config = dict(
    rope_fraction=0.5,
    bias='none',
    init_std_up=0.026,
    decay_shape='linear',
)
Each number is 128 + 32 x the weight over its row's rms, rounded and kept within 0 to 255. Layers, rows and columns count from 0. The size above them is the row's rms in percent of the matrix's.

# layer 8 attention output, 192x192, rms 0.0888, rows 0-32, columns 96-191
size [ 96  74  86 176 101  99 107  86 115  86  90  76 100 105 100 112  97 117 100 115  85  83  95  96 109 104 117 113  98  96  92  87 104]
[[ 85  95 124 141 105 143 130 139  81 173  86 149 132 131  97 165 112 154 146 138 107  98 121  91 122 158  79 123 131 100 140 116 187 153 121  66 148 121 203 142 154 103 170 118 135  71  77 155 135  95 158 165 108 143  92 126  91 124 142 111 110 125  97 132  83 143 105 156 113  76 106 167 118 140 177 148 118 107  75  95 128 172 165  47  24  59 134 176 138 122  97 104 115  84 198 130]
 [101  97 130  89 152 145  63 147 141 203  93 136 127 143  77 136 124 141 104 133 125 181 128 133 134 118 155 188 134 123 128 106 178 139 122  93  79  75 183 127 119 134  93 104  93 142 122 106 107  31 143 141 123 139 169  85 140 140 138 173 172 137 141  96 118 122 141 111 140 137 172 123 116 134 124 134 134 104 161 110 106 152 135 121 193 151  88 106 158  67 179  97 112  99 141 146]
 [146 180  64 153 169 111 154  84 126 125 124 133 121  97  34 142 159 126 106  73  94 117 157 170 136 123 117  42 114 129  96 124 186 127 117 135 122 128  91 136 125 124 140 149 155 171 158 118 100 135  92 122 167 120  55 134 136 116 143  92 106 144 116 113 135  82 124 137 117 142 187 116 135 133 110  81 179 218 110 109  93 174 155 156 163 127 119 178  98 115 158 119 138 168 127 154]
 [168 126 109 135 152 121 166 179 158 124 115  60 157 117 170 117  77 145 151  93 105 132 174 102 176 150 140 136  97 171 126 147 109 171 185 135 204 111 101 159  92 110 142  70 142 153 140 161  96 171  91  98  92 106 120  98  96 101 100 144 114 122 122 155 168 130 122 104 189 113 134 171 134 123 132 133  87 134 137 190  76 140 144 116 142 142 117 110 156 140 148 149 167 133  83  99]
 [147  77 160 106  97 142  72 111 186 167 185 116 127 128 186 165  89 125 124 128  46 171 147 182 125  81 147 169 122 132 111  82  77 151 152 114 150 100  81  80 157 122 131 126 100 111  98 135 142 142 136 111  73 178 140 144 110 141 157 179 132 100 173 204 137 105 156 122 115 146  85 195 145 162 144 136 120 132 105 130 218 160 166 131 104 102 121 124 151 140  83 188 142 143 135  79]
 [166 118 207 113 138 121  80  84  86 172 124 166 135 232 128 170 136 164 132 177  54 198 133 147  61 122 114 124 129 123  91 139 130  89 173  84 150 144 120 162 213  97  74 105 133 104 166 178 131  99 118  85  65 113 153 133 109 120 117 127 160  86 152 159 127 106 141 146  73 183  97 155 138 154 112 210 134 155 168 100 125 135  96 101 137 133 147  94 167 131 147 171 141  80 162 110]
 [149 135 157 158 145  60 156 149 158  97  88 145 104  45 102 148  75  46 157  91 105 103  86  73 146 169  76 221 107 145 142 122 151 127 131 131 129 173  67 108  79 179  58 166 128 153 130  89  54 128 148 111 154 118 113 122 136  92 137 172 124 118 107 100 139  94 169  91 165 158 137 112 106 133 134 128 142 190 166 147  77  89 123 104 170 171 121  98 130 118 134  98 175 147  67 160]
 [109 189 147 141 133 135 112 181 119 112 224 137 134  66  94  74  95 139 122 120 207  73 157 109  99 130 144 159  89 144 164 134 166 131 135 136 168 143 148 100 137  90  89 146 118 120 127 103  93 125 187 123 169 104 125  80 124  85 160 144 141 131 111 112 123  83  84 141 124 150 148 131 123 163 141 115 109 113 137 115 139 157 137 132 131 154 133 116 135 111 131 144  64 124  95  92]
 [157 141 107 135 161 143 148 157 111 147 229 148 153 153  95 132 130 150  96 100 165 123 141 142 123 165 129 132  82 194 101 144 197 119  87 189  83 121 177 113 133 129 156 163 149  99 154  71 206 127 139 137 173 140 175 113  80  95  66  65  92 116  82  84  96 130 114 115  94  88 147 114 109 141 121 161 150 145 131  91 134 157  92 134 132 136 162 177  68 130 133  80 131 161 129 130]
 [ 79  75 134 124 175 120 109 148 159 129  84 147  74  80 159 115 111 120  75 175 121  96 119 106 131 107 139 149 125  79 187 105 163 129 121 132 107 140 117 174 129 141 116 128 114 169 137 143 118 175  93 129  97 122 112 161 108 136 127 121 125 114 137 119 128 130 117 187 161  99 181 169 149 106 157 167  62 124 169 171 153 151 129 115 104  97 101 106 174 110  97 127 143  92 167 118]
 [135 122  94  95  77 198  91 143 163 124  93 142 170 101 109 127 166 136  71 141 155 162  97 121 111 129 131 131 107 127 168 139  74 123 107 156 108 116 188 156  89 148 127 133 147 121  91 116 110 163 150 151 138  96 177 134 174 111 102  87 113  94  91 119 125 109 123 112 124 102 161 119  92  87  99 114 114 155 138 125  76 134 159 104 112  96 175 147 117 166 159 111 169 122 106 157]
 [177 167 118  79 163  77 119 153 180 113 153 154 197  88 162 156 150 154 151 142  84 160 121 135 130 107  75 138 176 144  94 144 107 101 131 127 170  89 169  55 152  33 159 162 116 130 125 153 157 143 126 166 140 185  99 151  91  79 166 189 155  81  61 139  83 128  98 116 119 141  99 137 150  88  92 160 124  99 126 137 186 165  95  98  69  66 133 123 135 137  53 112 131 138 106 111]
 [ 96 163 106 122 192 135 119 148 175  76 128 110 156 124 136 143  74 182  90 131 106 144 140 129 139 151  51  94 147 157 139 129 103 136 121  88 120 102 177 139 157  84 126 154 114 128 163  94 149 115 136 125 188 126 152 106 113 125 142 165 141  85 113 128 119 138 177 101 121 170 157 144 140 139 115 124 159 170 101 104 119 121 119 130 130 129 150  99 165 103 136 129 123  84 104 120]
 [117 137  86 105 117 138  90 114 132 103  97 133 123 178 100  95  63 119 151 143 138 196 155 135 135 112 158 161 146  49 101  83  93  97 128  91 138 189  75 122 146 165  68 121 111 114 133 126  42  74 117 146 102 132 148 113 192 188 116 147 113 133 172 173 175 100 132 173 112 136 146  95 148 105 125 210 157 159 124 129 130 131  90 179 166 165 120 114 161  83 163 152 135 141 144 119]
 [ 91 141 105 161 102 110 133 195  87 169 137 110 162 125 102  36 124 127 153 196 148  89 105 119 119 150 185 150 182 146 126 132 123 127 163 102 143 165 168 139 127 142 109 125 142 122 116 129  97 115 156 168 147 108 134 140 116 168 106 140 115 121  86 180 180  96 109 119 115 143 166 118 173  81 103  89 143 144 126 139  94 146 167 114 152 102  99  94 142 195 161 156 155 110 133  80]
 [116 115 147 182 107 132  80 135 127  56 134 132 194  72  97 160 157 136  85 101 153 136  92  96 123 144 184 157 144 160 171 150 120 133 113 129 108 139 151 135 134  76  94 118 207 121 152 113 131 157 107 143 122 126  75  91 187  96 119  74 107  90  27 133 112 138 136 108 150 137 196 166 122  60  23 180 135 150 107 147  91  70  79 162  99 122 103 126  76 134 146 161 131  97 103 140]
 [150  67 142  93 111 100 118 146 145  90 151 127 123 117  42 163  98 142 109 154 161 119  96 111  83 194 128 132 159 145  97 129 115 100 145 141 159 143 137 141 153 137 115 117 201 183 102 111 136  88 145 100 124  85 130  86 189 101  85 103 108 102 173 158 128 131 169 110  95 175 152 156 169 138  89 173 209 149 137 122  57 140 166  98  98 164 144 100 118 106 144 173 115  65 133 136]
 [149 162 102 179  35 140 203  93  96 110 148 121 135 133 141 125 128 133 171 123 124  91 184 157 125 167  59  86 105  80 147 212 136 106 153 128 123 181 139 145 143 169 134 148 143  95 152 107 146 142 169 131 159 128  76  81 167 116 101 153 166  97 134 110 117 102 136 134 133 115 148 159 123  96 142 159 152 128  83 141 170 104 139 164  82 116 124  98 145 155 122 158 139 102 118 123]
 [ 97 118  96 162  73 185 157  89  37 120 113 142 149  49 154 181 137  79 156 146 178  94 133 140 125 123 148 126 169 152 196 120 113 143 131 123 139  97 146 112 147 125 107  88 174 121 177 145 145 156 140 121 158 151 124 134 138 118 118  91 128 164 134 105 124 165 198 129  97 109 138 160 134 127 156 142 121  71 158 112 171 167 132 158 167 139 174 104 139 119 133 107 156 126 205 157]
 [ 67 134 122 165  65 101 170  83 153 125 127 133 116 119  96  36 127  76 141 143  86  41 167  84 140 140 124 136 168  47 119 134 100 142 141 112 149 130 141  90 128 132 156 115  80 160 111 145  94 140 139 164 109  97 131 148 129 162 129 145 105 160 104 130 160 157  31 163 110  97 123 109 137 142 147  99 106 129 132 135 137 126 106 177 127 139  94 120 139 115 147  97  91 136 137 145]
 [110 135 164 115 124 110 109  93  89 130  96 119 175 146  72 120 112 138 136 139 168 100 223 119 120 126 136 195 103  64 130 104 167 100 118 136 115 124 134 112 114 134 172 165 131 127  75 151 175 156 142 191 122 148 146 144  84 121 107 130 102 123 143 133 143 118  88 119 138 143  90 138 146 124 161  85  85 105 161 146  91 136 134 115 136 153 128 112 115 126 108 107  85 203  88 118]
 [133 115 151 102  32 113 140 101 157 151 130 182 112 137  60 169 114 135 155 128 146  72  86 171  88 158 137 160 204 119 135 142 139  67 179 118 185 133  91 122 178 101 114 154 110 135 143 150 129 148 189 124 122 160  75 140 114 181 175 119  88 202 115 186 174 190 146 167  70 126 117 151  80 119 186  87 183 105 123 136 117 106 115 135 101 111 106 109 125 135  84 161  98 130 152 110]
 [144 206 137 111 137 200 129  92 183  99 190 104 137 116  92 134 132 106 153  98  92  98 122 138  92 140 129 134 141 152 136 118 139 116 149 114 152 140 133 142 119 130 130  94 165 115 152 190 101 147  80 147  91 119 162 183 147 143 159 118 131 118  90 134 161  87 142 137 159 144 107  95 131  85 143  76 103 103  61 110 170 127 210 148  52 133 172 117  89 232 111 105  83  92 109 105]
 [130  83  82 117  64 153 173 111 130 120 141 107 135 146 103  84 152 177 159 162 153  97  61 123 164 179  42 104 124  88 138 167 109 105 108 176 133 127 152 143 112 139 129 141 197 103 116  88 110 140 165 120 171 133  98  99 169 109 142 100 157 126  90 120 104 119 125 171 142 171 145 168 129 155 106 133 117  74 130 118  95 130  43 109 107 182 124 122 118 129  73 108 140 132  99 137]
 [ 75 112 130 176 101 182 167 184  94  94  93  89 145  95  90 129 116 107 203 173 175 137 126 144 113 129 123 103 124 112 166 129 195 165 137 142 122 153 119 148 135 106 155 161 137 153 135 135 104 172 166 151 164 151 114 164 105 115 141 164 101 161  72 131 179 143 150  99 143  88 150 124 154 156 153 108 151 124 189 187  94 110 129 121 121 137 142  94 108 170 122 134 108 151 123 124]
 [ 74  73  39 160 119 101 117 117 131 165 133 136 117 146 112 127  97 186 188 133 167 162 163 137 102 150 194 131  98  76  92 159 135  78 139 159 126 227 146 127 102 175 140 180  98  86 107 110 122  96 118 173 202 105 141 102 195  95 134 145 141 109 182 127 143  97 126 121 175 175 135 132 103 153 111 120 151  85 170 154  77 128  89 114 109 108 105 120 102  84 136 143 181 131 114 108]
 [130 136 119 175  94 129  86 113  70 115  79 128 148 151  97 179 141 127 163 111 117 185 156 105 103  85 139 173 148 100 132 124  87 139 114 156 113 134 105 138 143  98 130 153  73 169 153 155 122 122 158 127 165 170 110 132 122 111 117  84  94 130  92 112 136 180 153 130 117 131  88  60 104 141 104 151 106 161  92 108 106 108  93  78 154 116  95 145 169 165 147 142 172 128 149 155]
 [110 154 101 146 178 149 172 140 118 122 123 130 136 159 122  73 118 142  60 152 104 100 160 153 158 131  98 191  77 172 173 164 114 169 166 124 149 132 146 141 133 134 110  99 102 146 124 189 171 110  92 140  95 132  99 178  69 144 133 138 130 149 111 150 134 103 128 132  98  91 127 148 104 101 183  98 103  91  85 129 110  85 124 133 169 166 142 123 117 115 153 146 134  78 112 128]
 [129 115 160 126 130 173  36 143 126 128 139 118  82  88  92 173 126 140  50 150 115  95 106 122 159 133 108 146 133 147 100 116 150 134 118 121 123 134 102 194 195  79  96  86 133  93 106 147 166 104 125  75  92 178  85 163 119 170 139 140 117 121  82 125 103 125 101 149  30  96 148 135 126 172 159 108 170 158 157 112 123 142  49 147 125 124 118 116 137 187 156 130 110 144 179 123]
 [147 152 124 142 116  96 158 128 163 148 146 125 112 169 162 199 149 128 158 110  89 147 155  96 146  68 127  95 135 138 180 136 160 155 115  86  96  90 164 134  76 123 133 107  87 113 147 144 211 123 153 129 192 150 178 102 114 129  91 132 112 191  85 142 114 130 122 113 151 143  96 108 138 139 168 135 127  68 151 102 133 145 139  76 191 126 115 168 109 139 114  81  95 122 133 136]
 [ 98 103 181 153 122 166 163 134 102 176 106  68  98 125  81 149  94 144  90 119  87 160 124 111 139 158 160 127 168 120 108 104 153 151 115 156 146 147 136 146 109 124 125 103  59 151 147 181 112 114 162 179 114 128 161 123 189 154 128 109 119 140  92 131 136 150 112  96 127 129 104 107 110 101 178  74 146 137 166 115  96 126 158 137 131 150 115 109  97 134 147 127 172  94 108 126]
 [151 102 142 108  85 104 162 179 111 160 100 118 118 162 114 135 181 136 141 133 112  98 136  97 123  80 116 110 125 127  69 126 113  90 108  85 139  81 150 143  86 123 208 135 118  88  74 157  87  98 126 126 198  85 148 127 127  80 142 155 191 151 164 128 110  92 171 137 192 142 175 116 154 176 114 127 111 143 128 156 114 142  75  73 121 103 123 127 152 112 115  76 104 107  85 163]
 [116 140 110 111 180 101 106 226 137 136 187 126 205 114 141  98 152  76 138 114 185 112 114  81 172 117 130 182 106 129 159 123 109 117 119 151 108 132 120 142 137  85 116 162  91 117  94 158  70 158 144  79 142 178  75 115  79 129 112 102 116 115 182 115 135 117  52 114 131 128 100 126 103  95  91  98 117  79  89 136 130 147 120 154 115 103 164 155 178 176 123 127 135 122 103 134]]